{
  "n_layer": 10,
  "d_model": 768,
  "n_head": 12,
  "n_kv_head": 1,
  "head_dim": 64,
  "d_mlp": 3072,
  "vocab_size": 8192,
  "activation": "quick_gelu",
  "norm": "layernorm",
  "norm_place": "pre",
  "norm_eps": 1e-05,
  "positions": "rope",
  "rope_base": 10000.0,
  "rope_fraction": 1.0,
  "qk_norm": true,
  "attn_scale": 0.125,
  "bias": "none",
  "tie_embeddings": true,
  "parallel_block": true,
  "init": "uniform",
  "init_std_qkv": 0.018,
  "init_std_o": 0.0,
  "init_std_up": 0.018,
  "init_std_down": 0.0,
  "optimizer": "adam_variant",
  "lr": 0.000592,
  "beta1": 0.9,
  "weight_decay": 0.4,
  "lr_head": 0.00666,
  "grad_clip": 0.5,
  "warmup_steps": 597,
  "schedule": "wsd",
  "decay_fraction": 0.595,
  "decay_shape": "exp",
  "final_lr_fraction": 0.0,
  "batch_tokens": 65536,
  "seq_len": 1024,
  "doc_mask": true,
  "z_loss": 1e-05,
  "train_tokens": 530100000,
  "steps": 8089,
  "dataset": "wikipedia_en"
}
Each number is 128 + 32 x the weight over its row's rms, rounded and kept within 0 to 255. Layers, rows and columns count from 0. Numbers have three digits each. The size before them is the row's rms in percent of the matrix's.

# o: layer 6 attention output (transposed), 768x768, rms 0.0242, rows 63,127,191,255,319,383,447,510-511,574-575,638-639,702-703,766-767, columns 192-255
# v: layer 6 attention value, 64x768, rms 0.0227, rows 63, columns 192-255
# up: layer 6 MLP up, 3072x768, rms 0.0311, rows 0-37, columns 192-255
# down: layer 6 MLP down (transposed), 3072x768, rms 0.0303, rows 0-36, columns 192-255
o510 099:140165099075156126109085134165163183098069070104172146154104129115122102142077110070170094127142192107116098133118114113101166174096063165151153218140149081126085106132146096145111154082091126
o574 109:125118170095087121147145123112153128163125101120126162078116115120067115078068101103124147096159155173198144075138140128129105155111126145152099179137142084145136116101150106150137126075127158
o638 104:115107147104158094150201080195089129156150189136150118087167135112177091135171082131100159106124110139084071132143135138136145100137176169170170089073152138142133162156114139160200186155193079
o702 096:134062167122154104174099139164070163170147082152114173168152116164073072155147121139113106082122152115115158140131078109134140139129171145185147096134130105153112147166152081092142142121152149
o766 096:188154125107175115014164081141161122152160107141118117121137163139193103162141161139132122167107167104065118091134169182152150077100108138173206116127169134171129136113128125143151156147154092
v63 101:169071162175107123176150096115115128116126099126106139130196107133133114062084114148120112106110101165080126115165126149099095118149164111112108096112113115180097164125154149081165154120144099
o63 096:132141122147122122115114177164103134086136117142104111142152141203072106115100145155117158115076129099134191145056097084103130128118105149134149166134147158171179156151144126137109104173120132
o127 110:101124128142157148089137094193102109182153081123153124091152112108123082049176040150118143179148107146139117157123146093096095095113166180131080125114118122180117122114158182153162170128129163
o191 112:150148126162125177160105099108073122112173186092150094149135175143148116126150149145112203102143056160067059146184173110092096100103133165116094176095115110161152086080147150179144108094111127
o255 093:118096104142135087109128120152117105118163134167121180167130117094168152157122068105129127141164172153141179092091104134140103172143124134108178154132142136145113142154144101148146095117123138
o319 099:178095145119076133106139153125094126170102106179106114133122198041185083138129113187193141059172111096112163174113113056121196125098114140122183136080124132127123051145152124190136159106106086
o383 116:065067117145103146085144119176088131139097138132180121172139135082158130122146094119107175149143128093090167151108146092147128109108120195153096125130108155128090108084124196167169171111198127
o447 096:167114145203074128107099125147143170158151127159147140109109154172134124105105050116198091070105093152105104158049113076175136117123159161143092189133126174082107123188146168081115135168150169
o511 094:129146168132065168130180138161141085107116122151135148094147100089151107138139106124119147163169101154197119153119132140154151167147139130093096102080107118079119188126165099149117099151203194
o575 109:068103103075174107121097117136138103112115101119131127169152140124170132100123078091110110125109207152114152112067193096150105079118144158132145122111125146112143140106148171124133138152139162
o639 106:152172150182150100137146151103151144159109154140107159097108070135079154109044101120106125098178091141139112179144118071114139141174100146101095152150120117153148137125115162128098088117145143
o703 096:155174157151132094107149184151099072148157149126128159151081111115122179124077132107118105104109087088118142150055146100124138096172129195106145101120186181111158135111165124107072116108175130
o767 095:179108142156064171164128152133111088101123086149080106131133144035130162106052151156146166121213112134160139142140119107166136196166134167111124123097046069139149113091089113139096091160130120
up0 101:120095134142142181138154106153157128100058078114114138107216160124139091060103144108185122132134122165113148112146134117104089149152132104116163094081147106171180084167108102113096107124164116
down0 102:086168181081108123150098112167138146128214138187061142155082109099090157116160076089147133144070179095129137119100094135159087102125160165104115115109111126143151072167079142095120198135081096
up1 098:115107099065134114124134144091090085160141132086137089114081119166083160140163167113097143102185096078155111124138112136155149167143196133179122183080128079130211144121098153146158167166101075
down1 094:112116144119188148109163110135150158123146124106111134119160151126070108118135120116080156114070162098146172146123197147120078109101129108064124154105095182114125117123150070111155150138092127
up2 101:136105151093093119128133125175137116138105136142128168109185164125129083079127170107159112133139160106150145146101205065091092129176068065142163100143129190117109121153178068066180139175122121
down2 106:179094138065110157126109096146131133136141103120083121196070151110172091070112095084180123157191141146106119084089116128097112200141088116132057137174112179118112138125158181054145175073152088
up3 098:117203129142133138137146127173093156094083149095140130136093169141148130155153089122128116104064074070123107176148174132100105051141098121109129154128070138200176126091144131077137131088114137
down3 093:108033171183205153103084167150082116132195106192153117156074093113114097099121145158160145167090112095200087109099150123080142101160176138066206105152137106086177113125107096150117125145168117
up4 098:137086186161220091164140134071181072161158172155132130131103099119133108120163111136157139155132079138086148169133209059086091109165125147083125116079095150186138116136083094173117152150093152
down4 094:167094115126098109120131153169105156145135107198098124127152126107185109176145182123097143126181157123144134130096107161125135094104074128186128107174130088096118153162095127084209152151106100
up5 099:118111083101134164055146094132148114075118123162188141157130158115135162152125138090146067127099171106141124133108169137091144100052049124133114135175152170189095132099143123038096162138163124
down5 103:114110147161083124124083113105124114118148106116107145187179127157173135169128073127128155152134124125126097143153107182176170114159120137138107095054140108151140137150115089144145107127167087
up6 104:106198041133160120092110168113163185080123138132128085130147150153153173104148175112108116118112114073065192185157104135126111063157114143047118158112092157159158176132154160134087128153108183
down6 104:164088194130142221147140145101108108150131121099034117112107127109121138170055183128129116161148152072156079155102129131149098121160081088160183094164054164208120100143176108115114129118124131
up7 102:115136165131109100110060151100114145175159117127103120162109130104114099096085066129148150155115123135155150189168150190082101168042130144104100130139050076150163160138177094172171189089089109
down7 094:154198065082148154124211113129098150080124093144163142110127185159110099163164151145104119101078138168119131122133102169125171130116163091126123132091144111055091129149129129066178063091129136
up8 100:106077171188142116144161136103169165114146153157094081115085150069101088061203141089159146137101138094095125136125088125109176096151159105096117149100126189125096034112133111158070123102082068
down8 100:130152097074107091146050109132135101185183161123148113138132147110122146211164112139167107118121131074151119183180069155176126152149128077117138113105150149096081162115161129077159126145116137
up9 102:128132133150181138197158114085167133100077143139100138107224121085092156119127148131151158145154101117173054120124154112107137131157084108109194104124159106209088171105069135120127129158129189
down9 094:150123078182115082108129098082075151089095112126087144119103169133140065083130145150138129186111113098095162170122133150176154165091200142108102142154078103059089188104140173137077177139117089
up10 103:163095136083123110095101111154154186180083080115164131113110145100192092112165122103135162100120162165071107156160067149095134106116105101112159098169104164173177135129120115148176178127181104
down10 102:156201121143143087159146162061137114125142115144128086075066168142082131165113089133116085131155138111139106123157099155111164139138159150115115104105131115124088136183136114151092160139100097
up11 098:094196192140153116113156115132177147116131110096120170149163182130138155100132204135048102146137167127181124087095095176057140129136087105125122139118152126137085118152139141136090109123103114
down11 098:136156151138106146065184090132105102156076107091151121093195078171097170116153068123181140156120149183106131205126185121151111136139132153205119122152140073151137148158123097164145115090067125
up12 108:101178118101126078168096135093062131081108099136110129139173166124081093153103157172190123121112158082128145095145129164105098154160145090154184146169133125112126079179125134110146138110083163
down12 101:100106071129128151165088147065112150109128134102171118166217128147192166174147150153164057066100184093139130120081149109134152083156102160066146169095160151096081156119158145099122105117099136
up13 103:094100090182125171128120158176150114092117081055123100137115102135170145137191092128136124134142117144123197056145152056110137166151080123141168083097153104150218101181151092153094158154153116
down13 102:114088164169115104153092144153095135122171174118151103087161111144054143085161103106112150128149100159123203187076048105143154120094134141135093203141109064150104112160124135049145141154162149
up14 097:124128123117130146088174169173095096121165208128118105157129165039123116118131142204144144128130109158149094084128135130136121122167099178070088091109100103176077105121132125116115115118143157
down14 097:114107140122056136147054094130144190081161112161159072169160175126110167155133181135143115136091138142105114121158112161138116091136188120128159178152158165116105130119143172125111118158134133
up15 103:096098113075164146111113148107151138026118122126146143112117132121181135108140159088106097161113100128063163122120170096135115138128135110126174116121166127054189155217209095078172111172148170
down15 106:117130102132086166113098105140147166152116146135059070209163093119189146085134145133142099080097084102139170105119114179146084157151072118143092125140167061143108137094090167076157144128130144
up16 098:146150174071142145128116155142161168129132104090131142123155172203185137168115142124135066143155055163054105177185126136105114093181087055098124202101173158087180120111109083093119128150139176
down16 107:091095151097111143103136156102100154114101093103111078132099168099140112130137100075129172106146169139166140104125139078145101127161149095120132157116154114126154139180141165159109168096154100
up17 094:139122138150111158170144136099104163167100132105129137098132135190147150121109128121108154103127093118106128114155160128082137149103152080128201161145197129146183158160122108142142130141170065
down17 105:084179120108117150155121122100116122132069052122122168134127134141143134169088099079147154109162158063080130122126161143126106159124096103070158095181141122122141105178158098107081142077126148
up18 104:115080160084085078098181144113064122147083141067145160148129141157190081081108184134163175121086107108112098119117117093081066141156157047102141128109166117119112155176149158117104122108167122
down18 101:139093106065116098139127097130163161176188084115123105151120103136111163143069110082127123154147123102065182108148169124110102185135115164162074128125156153139184089147115113114137155162125100
up19 097:135144091148070108090170138152091110162172123076112168208127154142115072148064170085097125131135163075094155150123160114116124104079109146157131131070130158161067102141115081101137082122149117
down19 099:121113147178154070149108131129148168065123100121153113108152148097159158145186043100183101122128046186134096157199087149154186116128173093008140113134133086085128091172167147145146238138135103
up20 095:164141136169119096136154179116129115173134157169189127145161148083130102146118113130169137151130142123106211110111160135092160028106095131094171156134188099144093106123133176124125117115158147
down20 086:131148094133117130086157132101117096133130142136203106099174098086155171069083111173128142110171126122115090111140130100140134140119147097150138054106117098089117089116086180142159088091163171
up21 096:121132110171156157158085127162156135180149119109132135110131105117083112129128187170161087127155104145115109061133127115119145122166158123146136150144126123138133112130132091122107122146143146
down21 094:155138107110118124139147165141135133151160200089106140120101140161139133119186156129088181139164164132154176114105122175187162195096184124119062148053131126127164108122042125128179131140086155
up22 107:190109064097107177136172129138160144103124137091207114086075166148092144132149105129131136141115107120129184105147171105121115149130105106111155185073079131138180146129121116128124163104154144
down22 099:157093129059106122154067108085092105146136088122129136101095088160150152112094167197132056096131148148108166152157124069058136116094148125051174106107119105077147193114118129143184158048121111
up23 097:085145092122153148126129117097082116076137096096137147115076162127110124089143145119116144162161123093082140161154136116089116127115100133110186110092116163168084172056102094096099182144139118
down23 102:101117112139088128108081116139129103214118152118131166109074117087133174129083177113115105107129128112132132139153183134109154138125112189090186124159116209202144077122159161157118093155078127
up24 100:151143150134140148154152153169081131089086177123096115140123131142160149147099170118218139124097113161116121088134092164098090099170064135110096122194112134077114105114121181158100080129134111
down24 093:138149097145120134132143124124173079166149086119166068167141192200126125094181095156144152218130154130169124130125150050139142121116178122150048129090165093160141098118118062157131163089142108
up25 097:122188104131158134109163148203098119083115089131150148145182108159151146130071135156156109155183101072103140098130092058123101125102171096095121121046121148158128082107101133103105159204173073
down25 090:122122106117121057124107123134115082099116110131116111102093175153109130160098192158116162133115128121168128117110145161098151181120138149085111083115131105131067137112123169162158127030152156
up26 101:067144183132124137156089141136115107097110164056148089097125114120131131089084052101138126114106149155144140126089172138091109112154089040126110134158162109140138138078198049140056128069130154
down26 095:176156066183144107171120120158123129115129130112105088086133065151077170166115142116119114115140194178129155095191096140102222124154159194181125156124108144082135101172162142094129128185134111
up27 103:123147137119096076138151139143164165096097129160127058136125139104115095127146071164109131149074117186143174144155122086082136101158152085083198096069119136123160067109173136162112114061091097
down27 103:135072135123071131149171100128185131171105147183128137101115145143148164089114160111103124117134128144085145138117150130121127137128132119107125076105103127109149166124127092116132082145145099
up28 109:118145066114204142093129187147138089112145117068084093091116095133073096126147189117106162133052072136113135159131070143142165156084090113125147138161134147149100111114138159125120133110089113
down28 106:080074109172128051090146130098170126153077141162173183156107130175138083120140067176154112187020129108088130121150128120105108110183060134158123198130111138136105151126111163154121115146175112
up29 106:108113085132129140114082154149059151079122156102134158085111194158087173044146148087114118169117144136060106127106096122081141109137170114107128119168143148107161081137152116170089148128133163
down29 099:086107092143172121115093133054098100125153143092126152136137078107171193066191136125157119138105140159077151139104140125142150125121133139126108126084136133185141097083070130182085150202153105
up30 096:176130102171119100081127128110109153072102173125139135164109124149132180094101180120140089125136087177148121092131120159123114142160091066149122124160117084155162125174170064123143119175141112
down30 096:122152129128136139131180132099128138103075084115134124125090105138077074125193111049149148146135156146133150098095185112156149140098181112139148179056164158119118125140132087146102102147097095
up31 095:154125207124146135147128122122069122046139148162150104108104106107108196177138167123204140164122140141118131125150076183111130103167139133141071172169137138140139093141118133140118133070100153
down31 098:060103153067120171183102079099156155140114089163120149152165175136133089130124120098087082076187146193111092148108172080114089123134112083165167107200119141187161133139125122094119165089140163
up32 098:137137174077125165110166172134133137120130128164212130083141202142092187072169116141108147110150173088085139110102168101112094113083154097114105103131203083123101116127164109141170180144108138
down32 095:104138178142111071117043159124136085126161158102129126157130177069154160124148206103132131080132066119142096089109152094137103122124082087155092194134089177142100102124091165152137099161120087
up33 097:096174112150113152085163102163132138203134114125140174119137170083148063117116204177139110133086226114208145092120148153143151149115057216130122115053141157143123145124140099103166123152114125
down33 094:195147157179113122114119157088089171097126195111159138163117108156081113127125174081128127111099085109069145153132151128095137141096184107142132138118120121120062122157098192112098093126143114
up34 105:101093111138122148155132166131170154135077157085139146105115148131091135139127123100150105121083128187126181095162137120112112069151101137091131184118122097121145136164143161108124108215201166
down34 105:148138098146126071150135161148119132122134137134168167149098131069109175072121095153124174145085147112116109146141184124170158161152143116149094152111135144134080116123148126076107162114146121
up35 101:135060173147085085124093116062090183084067157112149153145131115100146151137139148132073165151081146110103143115134161163087164113155099105109152103174078160118072176108171161126175159177196103
down35 096:124231086105098156159144123149090144117182102109105119140161097176163091185197166143175159104133147113169164129117159139107103145118142182189121153124135169177113077150151144053148121076135069
up36 109:149099144173144140164139149058171141110169147099146140079145161165097151080138085088112147144085084088081146166179105148100173066139111088124118137084086134136164136097117161118170135147086186
down36 103:194183056137130129095152181126102201102102137132173131115109126174149091159064135094142146168097100139134109148130110105148179197145117173170151080098079181097123109175167119169110139084142070
up37 093:175104077092162168151103165137073121121088184117140104105204115147069146119122115151136123141155087138172127107125139144156130119174106091159121152120080146096183112149103127129099150112143131